From a checkpoint of a small transformer trained on Wikipedia: capped logits.
Each number is 128 + 24 x the weight over its row's rms, rounded and kept within 0 to 255. Layers, rows and columns count from 0. Numbers have three digits each. The size before them is the row's rms in percent of the matrix's.

# layer 9 attention query, 128x128, rms 0.0654, rows 0-63, columns 0-63
094:119117155112135100078082097133149148139151156162113141147081105163142134139155102124137067084135133115123176066150149124133156120087130114093151111093130150144138147118133091108130121120125096
112:146119155146143095118115089127165106135155155158140163150115127101138119136067111106169105132105131103135151126111121134098174106079134170111159143127148148138125108138156152109113125183118097
111:150117135142119105106101147129155111100129131141139155152139145105114088125088115107157120153117127097109142145109102141065176132082154168148146135137149146133128102140164145136111123133131096
093:109118118105158129130129075118144158191104104119095148118148113144115147133131125161136117127119118159112100135137170145166126149182086130088123088141115104127163141142102103142148143124132137
104:160152095115133110155166162142126152156144133148133123129162130103136160119171116186120144136123114162100135125114146121156155116156150123141145115116132107114140116160079109087168144124096165
100:148129121090113141123139142145136105128180105151139116139137133111116109106107102117136104173103133089155177153105142112091156109146125154091163086120129105083107149150109100119158156143110084
088:135152108087132133144177154128152103158138156122139169134139139118109131139109118140113078124114110141105125162101160118159133119161119164104129099125115105096132150128088103100165147131088129
093:114173118095133097142128160161123148157091120139090087116106101137152174088148153138118147121138107148129139073169138092151135116166160114129138112122144110124152112136095130130144102107090153
096:111160095090141142137103159163160085152136107145141094182134189132111110105127113134141157170123161100126159149119143108102177129136182165103151128125148127100118123131159150140131130119123124
097:112154127122114148116070122154123119121127121144116092148152128139127138094120148097140152167124172076166132097151120113083129174144129122141151139130137136155123162147117161142120126139133153
097:148134075123111169109124127142126113179142135108114116139147150166090153148174129139114157147101146150137144092137141096136118163103147141166160110109124074103140138122122108132160131166173110
099:118100158123149118159145101091170123090106113138138109102077099097165131119160131150118074128145068140101102125107157130114112112101121133136132142160136122177156081115122065092116126106137099
098:110111107147113153108083128136132120125133122122141142138161141154086070134106111086144163150111163079156174140135081130102112151105134124155144142087121163147125142127132145161103104141157129
083:121070092194122138140105080087127089138141119160120140143080139127151081099115134076145066110128114116120114121078124084099142109079152149123134115130134115096176140132138123109130122152126102
093:124078086121130124147142124126182070114111127124141118152143145095142084097088161109128098087146123122113123118150130183121152096103142180092112143126157122098151123127153101136142106125111099
091:156078102107135115123140147100170123122082107133148122116140093072145103109169129149112099119111102102113107163128152171148137136095092171118144090127155111178135107144131123124151069112128102
118:140160122105130163136124139175116122134177133109108128102142141126125155172089120147146158126139100111138165139115098092164140112135126072130118143101156144129098181133156150128155123125120139
097:145097150133126119176120136127147138122130137111129141136134142117070106082115141112118066072102110115086163140115122149103148104115141155108119141168151095127145120127153129122108115130132133
094:106139109078134118109138136156163105129066100151144132103140148150095134171090117151156144157133140134102147134153102170084130122180148096154122114132173127144126119179126087128137131112120101
106:172134155168095133145115140162134136137099154142157194135160169103105103101122142111128182107143144131102146150123143066159083140100151105117105161133141153118117123133155130135079109121139139
132:132073109161104090118146154154104173118106133104143091116129121131162168105139165132131095109134110142094123126124128130141120160128128159150121096134154117124177127168177148099124107104161059
095:121188096192087128121115126104089157124123091085185093143153110165150138106156149131112117102094123137121152126090118090137088150134088136105159105126103108123089151114138169130151166147151136
096:109130098140123143128131107115137094158119114123110162145141192128094075156122109121139129138105148115154143151120120132122136146153158093131124119096123170159097148115092139132160109131109173
090:144097136101101115133119111110127091094160138140126141103108132091175129136109126154101142095166127120120141111133081084161100141114151099134150117107115148141088091056113120138101135173098165
096:116102093136154110106134098180127105122137129095116143158133106101153133100115126104097157116167148146146117081142150140195125117104112146140190141138107153145112113119072109121123123140119153
103:157151168116153061156111138145105135136128184130122123103135114119128169098132115149120148148167109134108113119147175095157135110133120172110135141156121145115137113121144193119095107133169147
112:075166145101136170150158087123130154137116118154129157071133141129113135140108119143130123124132102117120146102132161068091108128170137077099183151119148154163129108075094133098130112136114159
094:125130102130124109150149041100135098145098094079127148156149130135103074116110102150126151150086166110115135125116127128146107113164123091122152136116112146123143147114119142122122135133118179
095:137159151094106161121106120144136115105121151159124158120154145104162121167155131088097170160131146168148125100154100065127092131141132108131124129125085124091129149126106115125127112154092139
096:117122123151143135168129088136156131130110115076146143182115130101103127137127131114123101106079126110098153166120119168133122135137107174110117131125110118100106135175132127141164153118176103
098:107120112114105150126104114111109149117129103158101102117150152145113084173111157075162083157137132109107135114129132108085171109151149063149150113116159118113193144109134125118115153091124169
118:124091131122125108115118112090114154124131117086136096145144090149158142087108129152130102128087141142105083109103139167120118139128107151117105108147126102116163116165151133119097159093159096
112:120141099107138138146125114121115113178134090140087117135143138118110140101171112125105146149131114117101085114145175078142089119141123110164128117128090121133164100141104092118139126122155149
099:093120195104136150098104133113121116187132096141115146127099125180129172115163148159115110115134128137149127082140146088147113128123100106104125105096144085169139158156147130127144125149104114
079:147104153137190101144081081124117132149096098121107160152127100141173145177135112123156098146134131130101124086134162108131092097096086139089123146100150116143133112108132181120123113153144139
096:168142107112131118128196178150121133098141157073136128113144136128124113141180148166105167128123125164095105148116116129168131159146131131144105124135105115144158148138124118082151116107127164
103:138160100145102148103142165134099099110134132148160100120080139110123147099112133131135194131124142109138103135137124129166120186126145112137135140124101105158120157115136164118121109180111166
089:133139143093130114129156114146125125174128105111118139105148119136123114143117142140118102104112131125088080109101180132179128111137122130116135118122120125114139143109095102105112135124137147
088:132159122146148087137097142101132113153118143137095100124098138132130125135112114161163120109141135118149129128128108149155132141123167134187129135118121118179130103124104109131104107081150145
101:100132151142131137115122102159114177143125070142135098134146136162119141131132154092158158144113143115177100104124139126104108158103130103142162166161117168147139124145131165124126126158147150
091:110147173160132121075124091149133099136129102112171170154116146096148079145095149081126101133149144089134111146132152103094112127120151154070130124141097118112078155131113101131123151121140146
089:133135129149110132069114099153126129132181126110158167137132118097089110135117112113122130165077147077146174147108132087089135125106105172101194133121134120098102137158142110145143126151132124
088:107108109156137157120081116129149123128170119144169161172066179144106086128122130096114102135128136088130154175080108139114129136064140178116160130105119132138099150121132176132126110160128109
087:161163141117114105154115184153115141123096142137140129116169131136148154151134121162170148150105145139111145140100096131120121108162132121145158155122155136125146078129128111120129122141142139
084:089121139099145112141155118074148137111116133119120135113123112080152117122133132109086091135128113120122112122112168146122111131085107148175137107109139149154147117109099103072124128115125076
105:152106181144126079156118144122136118118101161161135164148133169085161108122112127134181115103147112142123173137112121159076124112118157112100096161121167122150102124134139146126108109065132111
091:143151139120144106110080157191133151089130088159119116154133147120153150108117125128129090145120143112125146185097111156114120111138149139121130145121164087119127121133169128128140125113142123
108:158161152111155092149172134144123129140129138144103129099160134123155164120164120179110141140120113166097088158143182113155129090138133134111112121129110089070144098150132086082128119109095169
100:112151121100110147113127125143110142158117127117150124134164166181098192155101123115154205164094128107130130111130107129129113168107125129161110139142134135114137153139145144099126119103133098
093:092082123137133130144123103140150110086147145114140137126112099128132099106143102157132072147133078103119130176142098156091167100147113149118101118104126145143101120148111171158141111105114054
093:146170101136095164102150172148127116115132130142123155095178140150143114149145141103122166173149118171134122084140133085148095112102180103141162156117147105143154097094091110126102109156079149
105:143108160095182142130098097121180127133133113111121115153076120093104139118115125140095114136105168070103108161130137153127158134056102178120112131143120130122118118136129123133131114149163119
098:104093101157142149112137112120116143132155095070134117165100093165122094106125077135111107164117133142138088095122123137145135156118111136126192115152119141120083144113113105126127143158144158
120:196088153083136093129088128154135154112148142128117110103124098109153154097146104130132125138143080143123129116166136137135171134105121164191127091168098136151163109143131103092071116124129112
102:155194146116115141123107113122106115159139105175131097117163156120146140137143149109059158129138134101186111077115101084127125129103123106119149148157088139090112121096142118134116110148152151
093:106159120168113144135149095095134070168109108087138172153151142126119097132141120151137130120076158159118144163099111144116098098139130125085131134107123134103099151136119141130154140168109141
097:132128125117125151091134137127137147118129150161139155110109150093098102159154104140151163111135115140143154186154132153134104133094147135163165079112125150143129108156155076120109099119106172
093:122153112113124130161151137131120119106139135140108124091138145149157131138140146111152154127157116141153085037131161062133133113146159076085144163126139144174134153056089143105111129138110162
108:130140113126136112135117206146089146151121109117178112087165110129143172113140139132118125119121068194141141130142118161133110140125107142133143118162144113110101118123155091131122166144134109
106:128072127148121100156110079083130119144126097117153142162125153167092108078123117129153132142095142118099106132132168187096136114132112125163125123163115133133139135152119146088058146100170103
095:130176135061143151118156109122121138152139113137107118079112164146115154157150130142117146138168097114177113122110115107138126127108112099147163156128121155171110131071082144111147097149101178
103:109151132144135116086173168137102151122128109171138111134112129131177147166147127118133143139149133184187109128145117117132078155139117121193171102124129122130123162098092109125128127121114146
113:150069141144149078140158127121112143106166159109121106118102121125158161096134096162140124156105163120115110160128156140119105135131123155125063107141112117117147092184126133084128094068134109
103:114136160145141137159167112103141129168125096104149158117146127153110111132125099164141134157098145145138104183110176158078138124156140106155122109114105124157123140157101134085145147085110160
# layer 9 attention key, 128x128, rms 0.064, rows 0-63, columns 0-63
096:154111102132147124141127110107141108135118136148141142114147092096121109157132094116171087124128137140103174114152111141095113130136149127114124137105114116104122136145146177119150151136119128
105:157157077133114087168094129135137131115098108146120084118139088081152070144103118125155088105121159156099150121133118107109115173146132160075124143114119107115088142124149173149130149123155153
090:143135113138126084188125129098096116145108142146151112112148105107178091110110126114130126112104151168088169119137113112137135180122119148124108156099124120119123145107144154129133134134140140
090:120100152159112136108132135117136142138138150123101135156115144144129163128144118112107127091179104107171095140145109165125129103153085118194159132148148144172155081149106084100121121080137117
112:102100124083135146103134142105156156148134115095143121132091178123084105170133086120104082133146165074140126178158087176128109096165126121115130108123120126131126120130101110133117121137141101
097:116131123182155128177100133134129138102060124125134113082086101155127156095128157136141147127126102135098135080145124124104134150130119108151133138106156116159148094118128144133139161104077171
100:128079160112117140140098115079107129111113173120098097123128128142123174126136125136094164125137134106174137170148094133161169096132130128140132125169097115168192112138101108109127108154150089
091:111138142090146193129110154130131140154140130110088119124121148130107129139137171107115121119127142127114122166170117095156129117149096163085136108131115104138173185116156108142115119103122115
113:101117126149127131138112125107133154126089120129092098087097096172143130114121158151156141119130106151111150079126095135117122148124110110126110149135155151148125138115100165128153147128109156
109:146149139149133125156139118118138113103090117147145121104093095169168105102109142123155125090096093163101091097121163117106139157146153112156142121114157154152110122119170144124130170117089163
104:127127154111143158143111133164122129086143190121095133135127118140186118115103153136119163094131112165161110115123108124147156121138141113132111148123138129139105144117086119146149119127120134
085:118175132097153099100115112119098143158136146109114142141150153122083094167106096127123164135139140076114149132106156113118115120121153157128090081130094130089124174137143156137120111150175157
083:145129079157132140106171121130129128114102092130143107121081119143138123107145167157139100119102089136144109092147129126132132168162135140128151117112180147141101147150119140150133138102067144
101:117156128088122111128124113136111085153173156120152152152130106094114133155139050146148140169133160114125186136114155140155124114136104133124091121132111120116131123104124142134091102134168115
091:119131168113155091110106115133090107163119121110119164129130106095118117117141103150120152154153128118127152109122140141115115116079169158125051097137092112096115144119124130131135099170189105
119:117097130144132151092127137095154125143151142130129066121132099142099138126106193119110104118168127082118124116152125095127138160110128186119120091164137093138146157096093122143095138107118136
118:113132130126104082167124145109091102094144152127130160162115144113125144155101126089132122136128125138168128129071098124137124115140163088133153109090123183158124137111109107136145149158093091
088:161122109119110085123107124121100117165131148111143136138143120128089130154079130113104165163153137103110159130082131101124145106117158106132121142114097100098153099103130147118104134154191118
098:131113140143137150143147104072145165151119129093106118101105060140150126123118155136131098133148105131148085133120132143135113152146139120102122087161174124149127177141111127098183118083131098
101:144129106145097122123182157156164128128132160135136115125115128105141132077157136188078136124119163125126118143141104122116162118143114137092156115156139110113092080117109127114102163144119132
114:148107105144084127150103093113112143150107149072144143141148094161124126137115129131131152138117152133087186158087120107120152131092108107162098164131108139148140121139183136125098122110156101
103:158139106133109175132172147124164125145182084107167155129119143125128155083115107152100124142093101128123115187100114132178197116179089120148186153120107080133138122151130120139137130110088115
110:104121127117152173124191145142172120107163117147124104109084104139133148083129141150104105131142101120146085155150127132134123172175113172105178087158175118140123145137122096128125123118067137
107:139142135140096112148119130098114101156157130153076127132124169049144112123147131107090187087165096145155148121097126137131148118118142115144114129125093130100114135121129104127162162128115132
099:097142105171165139118096126145117157104098113141134152167143174166099111134136157156135130112112150150117098111158140096133134159141136169150144118139096160111093142149145157138096154097106151
107:137138168129112099124076105132090119121087148160135116111151122104150121158138097117154142143116147132145153136158118141141143115053130107149096120111113145150140103125183172115140126158194112
120:151136122085112157096133133111125161120141164111121108086122159111112139129120108141146108115151125114178155149111124127117165080156107123167179132110113152120115149126139170128137137169132139
099:111134121133152192106158117125159122124147125123138136136075106126125136093118143156106113131149101139136113165127140140144132148201134124148148094154133101154110137135076126160119161099097145
099:100115140106158131138146164170105124122142116127050159143124162096164126093143115152069162115094145167130157133126133175145135119136149125081153130112106186141068083125129147130160080118140142
106:128135117110159120128134122113160121108146075104183120146100093153065094138109185134111084128082098112112107138112135126121139156164133159138106130141135158143122196171144136143137134131108118
108:167129127113126132123150136165150152136173140137096123153110109135129173144097128102141146146142134100100122139099154131144098104171145097126185127101127157145153117107108163128117136102102177
108:149118146166090123154059081113126112130107116121148131153121102140114095115107131091129129119114119111061156108131147130087114140108100126179050157152109093149145117129113102157111149083139120
091:151084129131118129115099095095182165112127111135096130122105131169078126160146151143107103069125123124118128087145122155155109119135149076123133103122130147171143122153081111162141134121072151
085:164129092152146088112117096161167139133126106119138090142140078096101110159127146124174086118157142150102141117171104183089112156109163133117144147096139142154066148121146181139135162123134167
100:141145097148113078132119109116155160117088115121149101093105072118105101136120172121161117079157112121107133075131126152099110151122118123107138142102165131157099155144080119154149146096113185
105:078115166071130168123120143087127155121157153106115152141136169166129145136134094115074125136137143092182151145119171144139145090150151136131111123181115117144154112120090095125124093144155109
106:135121115063169150150111106120134136135130134166121089104113112147119175104126158143133124162109102167140147127122118081145190116130108132124122136122117074120107156094089128107140102165108108
099:109100154146119155143102107074135164093089164127105111148086141143111165131132127120126159134128104100160115188155126142155140093147125139127153138190122132172169123148095129135113098120137131
087:117158116114165166089124108155138103152149157120135085140132106097122086176116120117121112167137162139126146114139075142121115106089079157092124135124138121112114163120134141137124079168145107
099:149123121148114121119160127117138145087112095132154147122111157180119138119083089123133094129089128174108102150093115101105135088142118095191143145134150171100116131117098134110125123116108127
101:084168150135134123122131140122166130117157069101138119162113157120117096078159078163124122112125131109123133145130136140144088085109093114118160131117131137120115107130155135150095134109147110
080:130117134173134110141115134132167150105118122149136117141081126188128110095109147141141108070128099113124101109149135153139097138148113111154166137131162145129120131136090144140109154093078170
088:099192124087151111100139120134126088111141137107178155144130121116118098107184095168125107138138138115131129093109158129123104110085111176109129145125158134097086154097139109147102112120137152
094:166117097145104109141106126120146131116108126109114093106132119136109122143082161097177104150118125135132138129098079161112168134152174121127131162081146158123120128120143149119190142157123147
087:117091142134141142105115115162138102167155159116137102151144133114127165148147108118098117147132166123122166163154121109156119104105098155167099105171135147117140112140134147112102086115156138
092:134140116144131077118120119143129097121114128135155113128089097098070105155096124071161126117148146090129158126114114120103099124103163122115092091097140128123121144140116114151152136167126119
096:157112104151126129171141133128145126122153095125135152137134109165094110124088158138153101125134129113104098089097135138119100146148173118091117131103185134160117170125109126125122181106076125
095:095100172109135148122101130121116126119128151129095118076137130126163111143139110120113126139153139122131145135131117137141127101117126122119115131156122108172146102140165141114124129143181053
090:143111082125123184118173155111139148125136135125136114126096122174109138113127142170152100105116098141150121112111124123156152118189100135147182143140163155135106171139068106119135108123063133
096:104130104136125059144090120102109094124083107113142138147119129116097104122106127065161125147122158079123135107122126137073100125082163122185102120077126143161162155136181139145144124142128116
097:164129105097099173155174151145151148147148130129093129088132141120155128084146123162106105120131113125146120143144133138132128130191119158093159117154172094111116145123097104107131125103101159
090:122135147155152082111074115094112104135122137148164139133154152168092108143118131118151124138122150108101128079124149123109098127057155130147084117103128155100137150113164128096136147140161120
086:119142121146120129128113111110122107102103105121164130148110136133129129121130113090112102134124109124119114113136163151168119181149102179185166130152136146127135134082146145142087122091129106
096:146130111120108089127087096117092140130099157129158093105161123121139113181134116098167173149129138121101151096151136109103116120077152130124077160117150116133119088092138153091101137146169127
098:113113153166172147127141184173132120146173136162114129140135161104127129129121135144100172113133135196135158138149080124120142079117129090134164132137139140100091061088124119137123101153152122
103:109110103138134178127154141133148113117141101131118128134097129125118129091122145133091090126147116140122116171138126163144111137176124154111106115145123096161105136149087079173143112087096129
097:141098092145108125128177119142147137128135165121122106087148152103153137108168110170092086151156126140117115113151127128112132156166086148099155117145181153125091093100080068067117110099123130
109:097155139117100137138122140138122146097124121128060132134120159118121168067114117133148186147129145125146156128102116107144152126128133110131161163113072122112120103123138162127130127151150177
123:149120113117089158126159141105100162137139110120109147090170127117134120172123116138087107087136104131136164113141082163168166127113111135109119141113123100122087105120074088140128110111146083
112:158112099120107135130134116137158155135115086108146101159116093118110123114147138113157106152101100138093066114142126133101120116140106149140106114141160074133147110135096119136104138092133153
097:103141129138110130094127161112108155123136148169102127078138159149157148138110107132146146126209141171172140134134115085121115107094137109154181139141118152120092122100128126107122091152159146
101:131126137142149163129164154168137159104100136136108135114142177117163127145139111172132114100144099187117096145152135141172124140144086143095169148145147145121081115154094113111138091090079173
098:117105155114112102135091117119128102126078130125133125124124099139114111129161119116141131148108139148091188124107107108097116147098072151179066143118145130156176142140175095117109125118181095
104:122124134066142179108146130138161149103139105106170116114131080136109113127145135158123076141127118141139109156136124142112123104184086165169136133127182091140140153137105071129123123115083106
# layer 9 attention value, 128x128, rms 0.0649, rows 0-42, columns 0-63
112:154125116125133113126159108053160201150129115102127103109196112101159152137116136079120150114110128133156116144122115140119170140164122105146106114143114146149174120125148135122163135106091125
101:138131128142125170141096122133131115095110106090170153112088073168138196134155133184110123112153052134142105098115132142125128156125156149115109145134141111201136140138134139095109101120155105
104:144103153144131180176138092126124118117140140103147167119098124112129176136152161083130133095144145114148138125128124095088144135115058153131126158119129115148137116199111075148122111162093129
098:153111113158132144108132139134116117114102103118130123115121154077150103118101159101167141119107184146116141145109161138142137118150143094114112147140133135097139125155084127149162139184161191
108:147126133124119135173159094162146143088157117118133151136162142147159134152136117113138141140152115121105103059154123164163099131150155139150131147138140145068159204128141124118118087141156132
110:113119105121137077116122100037140141155132114113133127114165151092145124145084129160115087133125122084167113089110117130122164119127148129135104132132115169153142133130194102089115146098095135
104:108122139126107120131137139119145096118169150172145162126125138139138071102134094139131120137149152115119095087181124093120109127138129197136159151128141151081119156104112130113100104115102110
105:163161101120139154118108118156119104136123111114120188138119149139157092086135172092130111117137143143131175139142098164143124135122097132108131139138129136169131085162121100141127127119134136
103:183125112130149142140143130186118111097100127124111123142120155116131142143107131152133140144120148125121134172103149129148162123126136109132131123118141111180159119146169114134150137160183146
102:125114139120138115146137118147123141062109129130130113165139106098063177148105144083136144177131137139146133150121153088126136115121116114148138151121124108102120147174145113112155168162171130
110:072161127121127123106138160138121137148140136086118114137159095111152118152120124123122125089107114133104120131108145142145077144119093163124128124120127119117117123117060152132108139129080185
121:149124120097138075147124172143119105160143094136123116148118140107118093150096125147125111165128141125124146129162110124105118135154080120113121145127109148110079107090074097118114164142155106
105:157138119121154099144152082125168099185148129121120141157110162101122098129109122158166142114117171114102143101130141069104116138086109162095114135130133163138125128140145083115105122132110149
095:126135135142152154112149156186147073065122158141121126165126144136078103171151134123115140120177144117110156138148136096134136119092113181151132149117140143109123143142111129177128136173109176
116:128110145135127149166099094077131096103132121144135157110075172116081152092147115123138165150134107137138124143142119071102153114113122154149124137108125133178105099135113095119149120143157087
110:159115121142126101128106126080161160134141134103134112101142153139152167130082143164113090132142134103126122100156123151133159145131156111139137119143135158200181112135227127101129137074094137
102:126134105119126146159191092136147155122147138135113140130154142124149124132154125075138144120123130151102084101150137144121070147142117110134156147139162111083126170099051138130131129128105075
113:164113110138141141154147062026126068198127112151158129138162122114159148125121111117126119106125148138129150159120097119109130103097118158137102138119121122152129111107101157145132111122090161
103:092158127146130127173087072067096128130147092140138150103074144092099112149159131081121145104131139094149168107116105130110151100136124133120109140119129142151138104139120117146124108120118130
103:143127156138118126149116130198133155099101115171143141146104132100087168135114146084147145142111158167116126117140134102127117126134132105086148128136101087138083109222104099115158149153138135
106:106129134127144137141143080146137210162080122108151076113151122108112144152124134089111138124092113089137094119116129158130159169119090122133142128141119133156154125144126147121170118124116099
105:127132150132136162165148097160152143135126118169162137164160140160090160104184107150107108155130057119162102149184113110116137142107125128091156136142158091178120151130089111150135140109132052
109:116113143137136117150068111101126111177132092132131139083094156125124108088102110107159177128116112125158158141117112131094115128153100123147139106115107127146133107129117090112147123101150115
101:163125157150123166129112169103121186078119114092153134104110121142161130151156112138134134139132094146118130074077112150164075141159153137146155125141131117151126119131134151123130100096108123
101:154102146135117147154134137156116108060117153161156138126091097109104111183162101164148136132119157127093069135103140066103064136129133145100162155128145107082113141157140097128120115143149150
112:096129134123094075158135131110126099151091149152133106156132114125124163173105104149148096136138141139109085161138145084144101112121117121123104129113117115080118161183128148117095120131115175
113:081159098150097117108123119148112093179136154091093136123095172137155082136157151141124091113142163111139163105112140163119121114099093139110103115131109126106117134138064146140099167092112179
101:136125101112138116111113073085138081116136097101106106132121164137120139152091128105162099115131134124145095132118107097110145141130151139165122093130114112141119108166124087098137165120120100
106:109138133126128075104103179067102123178149123133128113108150146132140102108112093188125132154142111116143168150127113173116141119127101151133101116114101132153121109085085137134105136139120151
109:136164136164144132142143142186147162161161071115125141144137088159102100110161117111109126096135064117136127156133120137176071150145132174115149133136136109139122132130113104131113123109113129
114:123129104101135119126105090072130103129108128129115154146124167082058108137111122112134159141129140128145123163102143073133118114087144156120103154126120126107121110137139118135140123172151131
097:128127142156131103095098132109096085159177151145126178132110195155129157082130106160154124137151120151145154139147129144116122104110136104103124113103101149141147107125095153115117105114137140
105:146122122137131131125125103082130095199166118123126157110143167148137087059128101136126112119121086142145145120166087156120161122136146167133131122124120136190138110072127133126143123088106080
126:115095119139119150114130169115118139124149166094118173106186148129198148067116140093139163109132138130129165128094156181137081123138126144154141132136130127148148122159086138119129128145110137
109:146133108118139156126146151105149115131123128060118140087129088145186098099104155088152147094112145123101155093102120222144105145156109102127095130131132156128161152122145142116126125129114142
104:181142126113123142164139167126127117155131103154141151128155179106135124113148132134132103129119147154150139121159115149122102119154132144125122133139098121123128132122090175120156178109145129
112:132119123106137162125135096094110117085125112104126168113141129115147158140174111108146168114126172144114092157094117132147038128108144165167128148130128076120093130115071140134131159143114158
109:085153131118114137143074131147122126145120087148158113102099097144090132112129112140146140148102092136114103132114135103139122143105142139083138101109123101141100081154180093101140096118140110
102:154138126104136115128109181126093150101088120103138120134087130095110127168133132167102113165139166089139168074114135116127128129131112120127102143124112125156108136148154079124124172145135157
110:180099128129148152111144142090109130077128137122113156103139123112138130075116140112150147115088125197116129125083156155124125119156159080115159130140124142148138130124080146135166109145136115
111:120118133122133111147091157162107092154098116163126140120072137140056107091152103175139144143104061113135149096139103138074118115111117133108153098114125134160119141101073116114115132134193067
110:111124116150142124140104164111112180097126164114148144070144101090174162100153134124138111125140173140130134145132103179095118137145140118124139101137146126170154091099140131111121146085136096
109:159102117137144127122199172133141153089096133137149121128190126102160151114105136129130127104097148171104118176146105147148124116141129132156107129133141117122143145142186147110127126136098160
# layer 9 attention output (transposed), 128x128, rms 0.163, rows 0-42, columns 0-63
114:106102133129118126102107144161164113140137155108134113182118125143136087109130105123143128132132155125143120146125137148165122148082152149101108111132109132118101140117091118165134093137108141
101:089106117165123108165158159126147143121132133129092174109119145077094127082139107117102119142093136130174134108115088124133133113133101124162138110122091170117110126153122148101162139106173137
102:110114138112133093157115150150144127120119117146075128111129116079138102128155067158127106143131143132187117160123138125158125159106141128130156111126111172139112128122140152113181125125115116
104:097116118084135130098144173128125116121132136156163072147130090167119104112128152108129169107109112120142110146125140149168129129077107103100178144121119106147145119064117095119111123119061087
109:099081115126097091099136122109134132149093152077108105127138145099068150142107120153110140108133090132116132148103136145126133127121120142161143111109160142158112135132161140166146148153129144
119:175095146094148131109139102161176144127134196100086134167134136130170116171074077163139138171143099137123130110122121119114159130113140104106108121106142096118111140114102133127127091118162134
102:163140137129131114144115110119124093121107126133116122092135132156115162165089168167127159155150090115076134152114103121112170134169111112107122131127178093116163141122170108137154138151138124
108:095139098128107134153135141166112151117137127120105121095121095118106119088183104137144076108111161094168097128116147125119125119079163113162153083148151110122114111158120136132123121135136124
104:111117082105103158116129134107133165130108062138126105128134088114139164115150132138123124117125170119170139104174142127136108122113155115179158131105122105096100126099086137138123165110144138
110:152130146113129137102140149123104115165097076157104100134136120129162132109145133126110144079147112168124111123136134141145125172086095149134135141091114132121111134114111153119155113139073166
108:156146147158157129172088121140157136132153067116137158121113141160124137128110138112184106162125131118084110130128120128087168098126128153095120142137152158161149114180134135152099107171158069
130:105159105104165133098157095158095094126125147184121103116121146171119145106116141118136142133151146132105106115144175126136160090097143139143125122117161129110152143145128137106133112165084125
107:114117125088107121104131139156135143109117139124077130139126109110172108156113097142126100108166117162120097135174133149112179093127172141122123153122173135141149146124132078108111101132119103
096:149181134120106120143087100101114158139097079121149107102135108090145166163131105184112125114128131117128125157165156127086160137143120144130157127130161164137164099106138151117144140129134117
117:121133106138102126127138148129129136113152117141097125111133083134155117148155078145077146128121161137176111121138106113156124168144165103156152121139107150111144127106140145120172159112094160
114:126095115119120148117141101153178154140139187071097147146137115084155109164164095151124139122113127119142119133128112135129126094109143157139090105121102098084084130156110104138123122079195128
106:084112144138137115151123152132111085150114138137175114157118174155073091136137146105155134076126115100108118158132162153165118092137100123123128128124135086099171132151180096162133115165093135
122:119096148145108141080099157174148164107100103129087122124108102112140120114133082131148127157127159142135145124161147137107113166087127104105175151105141167132128130121090082087158102114112100
115:152113120147111102103138157140128142145137148133121138167124079111139112124110112133121099165095165159146155133121102140152100148131155146141160084103098112133128093149102152122153148114061111
108:115157127108162133102155161103105090113157116134113113109123114114132080116142130097101118076134121126122075107097149176164136129155095149171146136145114158133142139101152146147114134146088150
107:161108150173160095117099138138147104128125120143134136187100138110149110079106133102162142114118141138105142121126123151164126124132122142127099082128094118136106159146126109137118111127133175
103:122118115132097128147137117118124110109096115105112141128109157101133153144129089106127129136145179082117114104169118143106115172163118123174103112145145137088122121185174128130165125078159160
117:139141102145144103091141146155123114099154131139124141160132108157140089107169141098085095119087180170152111135127110112163125117146184092097128127138095129132121127105134136132154113134071160
102:064119089157116129143141114112147132144130146138115145148129109134116100098140154085100144098104145144140126147119095142116094128161113121124119078140118115113128119163109122136149152151152130
109:094116143132140132139162139103134113139116064148110106097132095114158125139082161131087146107131105159092154171147117144144137143178096137132159153143143118132160146115131102105155158147098105
113:145142130137135169145132155154145132125144076090116129083109122088124131175133149146133163112148095162118159123117145151115168168134118138139122184119147158129130136122145066146131124131129082
115:152140142083152134131136123145121130147144153128145112089110117118061140120119134116166084147104054096171132115106123110126166117156144096124121138110140123140131120149153115105114095138130066
101:115128159145118128131133114162150149139163150101074147101116124100141085115165064136089106083100128128155120135163170122120141131128163120143146119086110148128147131118139106137136150137125161
105:172168096156145135142128087155145125113130101136159129138126123185129148145133091114153129190115172156154139110145154102113154134108156109094094166132156168129136110128109139116122119112142136
112:094101124128118105106098130117101102133129134116117157120135160113119117129115131105112090120121157106094101133130108144069141102144127108141092093177138160118144121193140164151115133129125123
120:130144151152124118128147173162126134142170125134153094116137117132153101162113072167108129079132152158138140125138141120125098146145118125145162130121094111140160127060134107092100109140088159
103:160166101135094177152167142116110141117145118113119138097119107138095135185149124137104120155104119150148119116114112089153099154145145133157134173138133136101125104123159103103135171106151102
113:106108105153091125101098122136136136098126185111132158145113136148133112149151094124114112160113188070145102127150128124112106122141168078130100112146135115064142115144150113134117124100146154
120:162119100117112140169099134122164124159102113163136116140112134176099106153196147124167122131108134135149091150110106111148115107121091091057098121134132124121098093105147131132132087135146139
103:099114116143129086123130148165134145141126176138137136147128137122103098084160139120148116096094118139137137156103129098146120058068155120076135094127131110148102097141087105130102088142108102
101:105130091124120137087157135133113102127121150153142088118097086165089108100149134107127146122136130072118105141139124152128152141080132113156160133149133145096130134135144089163127088096112113
116:107078122141139134110120125163125146155118097171128101114132105152102096097138114104134091095127135132128135150128166143113103136118089113108156139085143175159154127114116146158147100168096105
117:132138155178152089142155148128102117091190101129113195127121120115161117125112148086091115145141126147119130099113068132100128141191142119144106127162103119129146148127124139123110161117135127
104:142108092084171119110168078136147130129112143167096110117140104141179119073103127156128134125152099154151126125137109125123154131116118133136124109089146119137114101133101170103145098153124123
118:073125108121095145160143171124137120159122128153140105160122117183110084112143119094134145112110157129133099149142141108177061115096119138093160151152137102143103096091114110114100125151096136
110:134149118156140106123170120096095108112136139160127180126121150143147134094130127104091112145121162145133125107145116103146126126190150107154101152137120107122144117147175131082153127123105167
110:141118086137135167143138112112115111124134124163160163171110096166148093126168114121131112124098151122149150140122126135159114086091158116101109122144106093073121126153095123136152093075109124
109:103125103116114158125099135114147149113141131097164132146118108138164095142165129127144155112154147105139142148125159173129154133076127101088125158140146149077120137098087095184123121098117094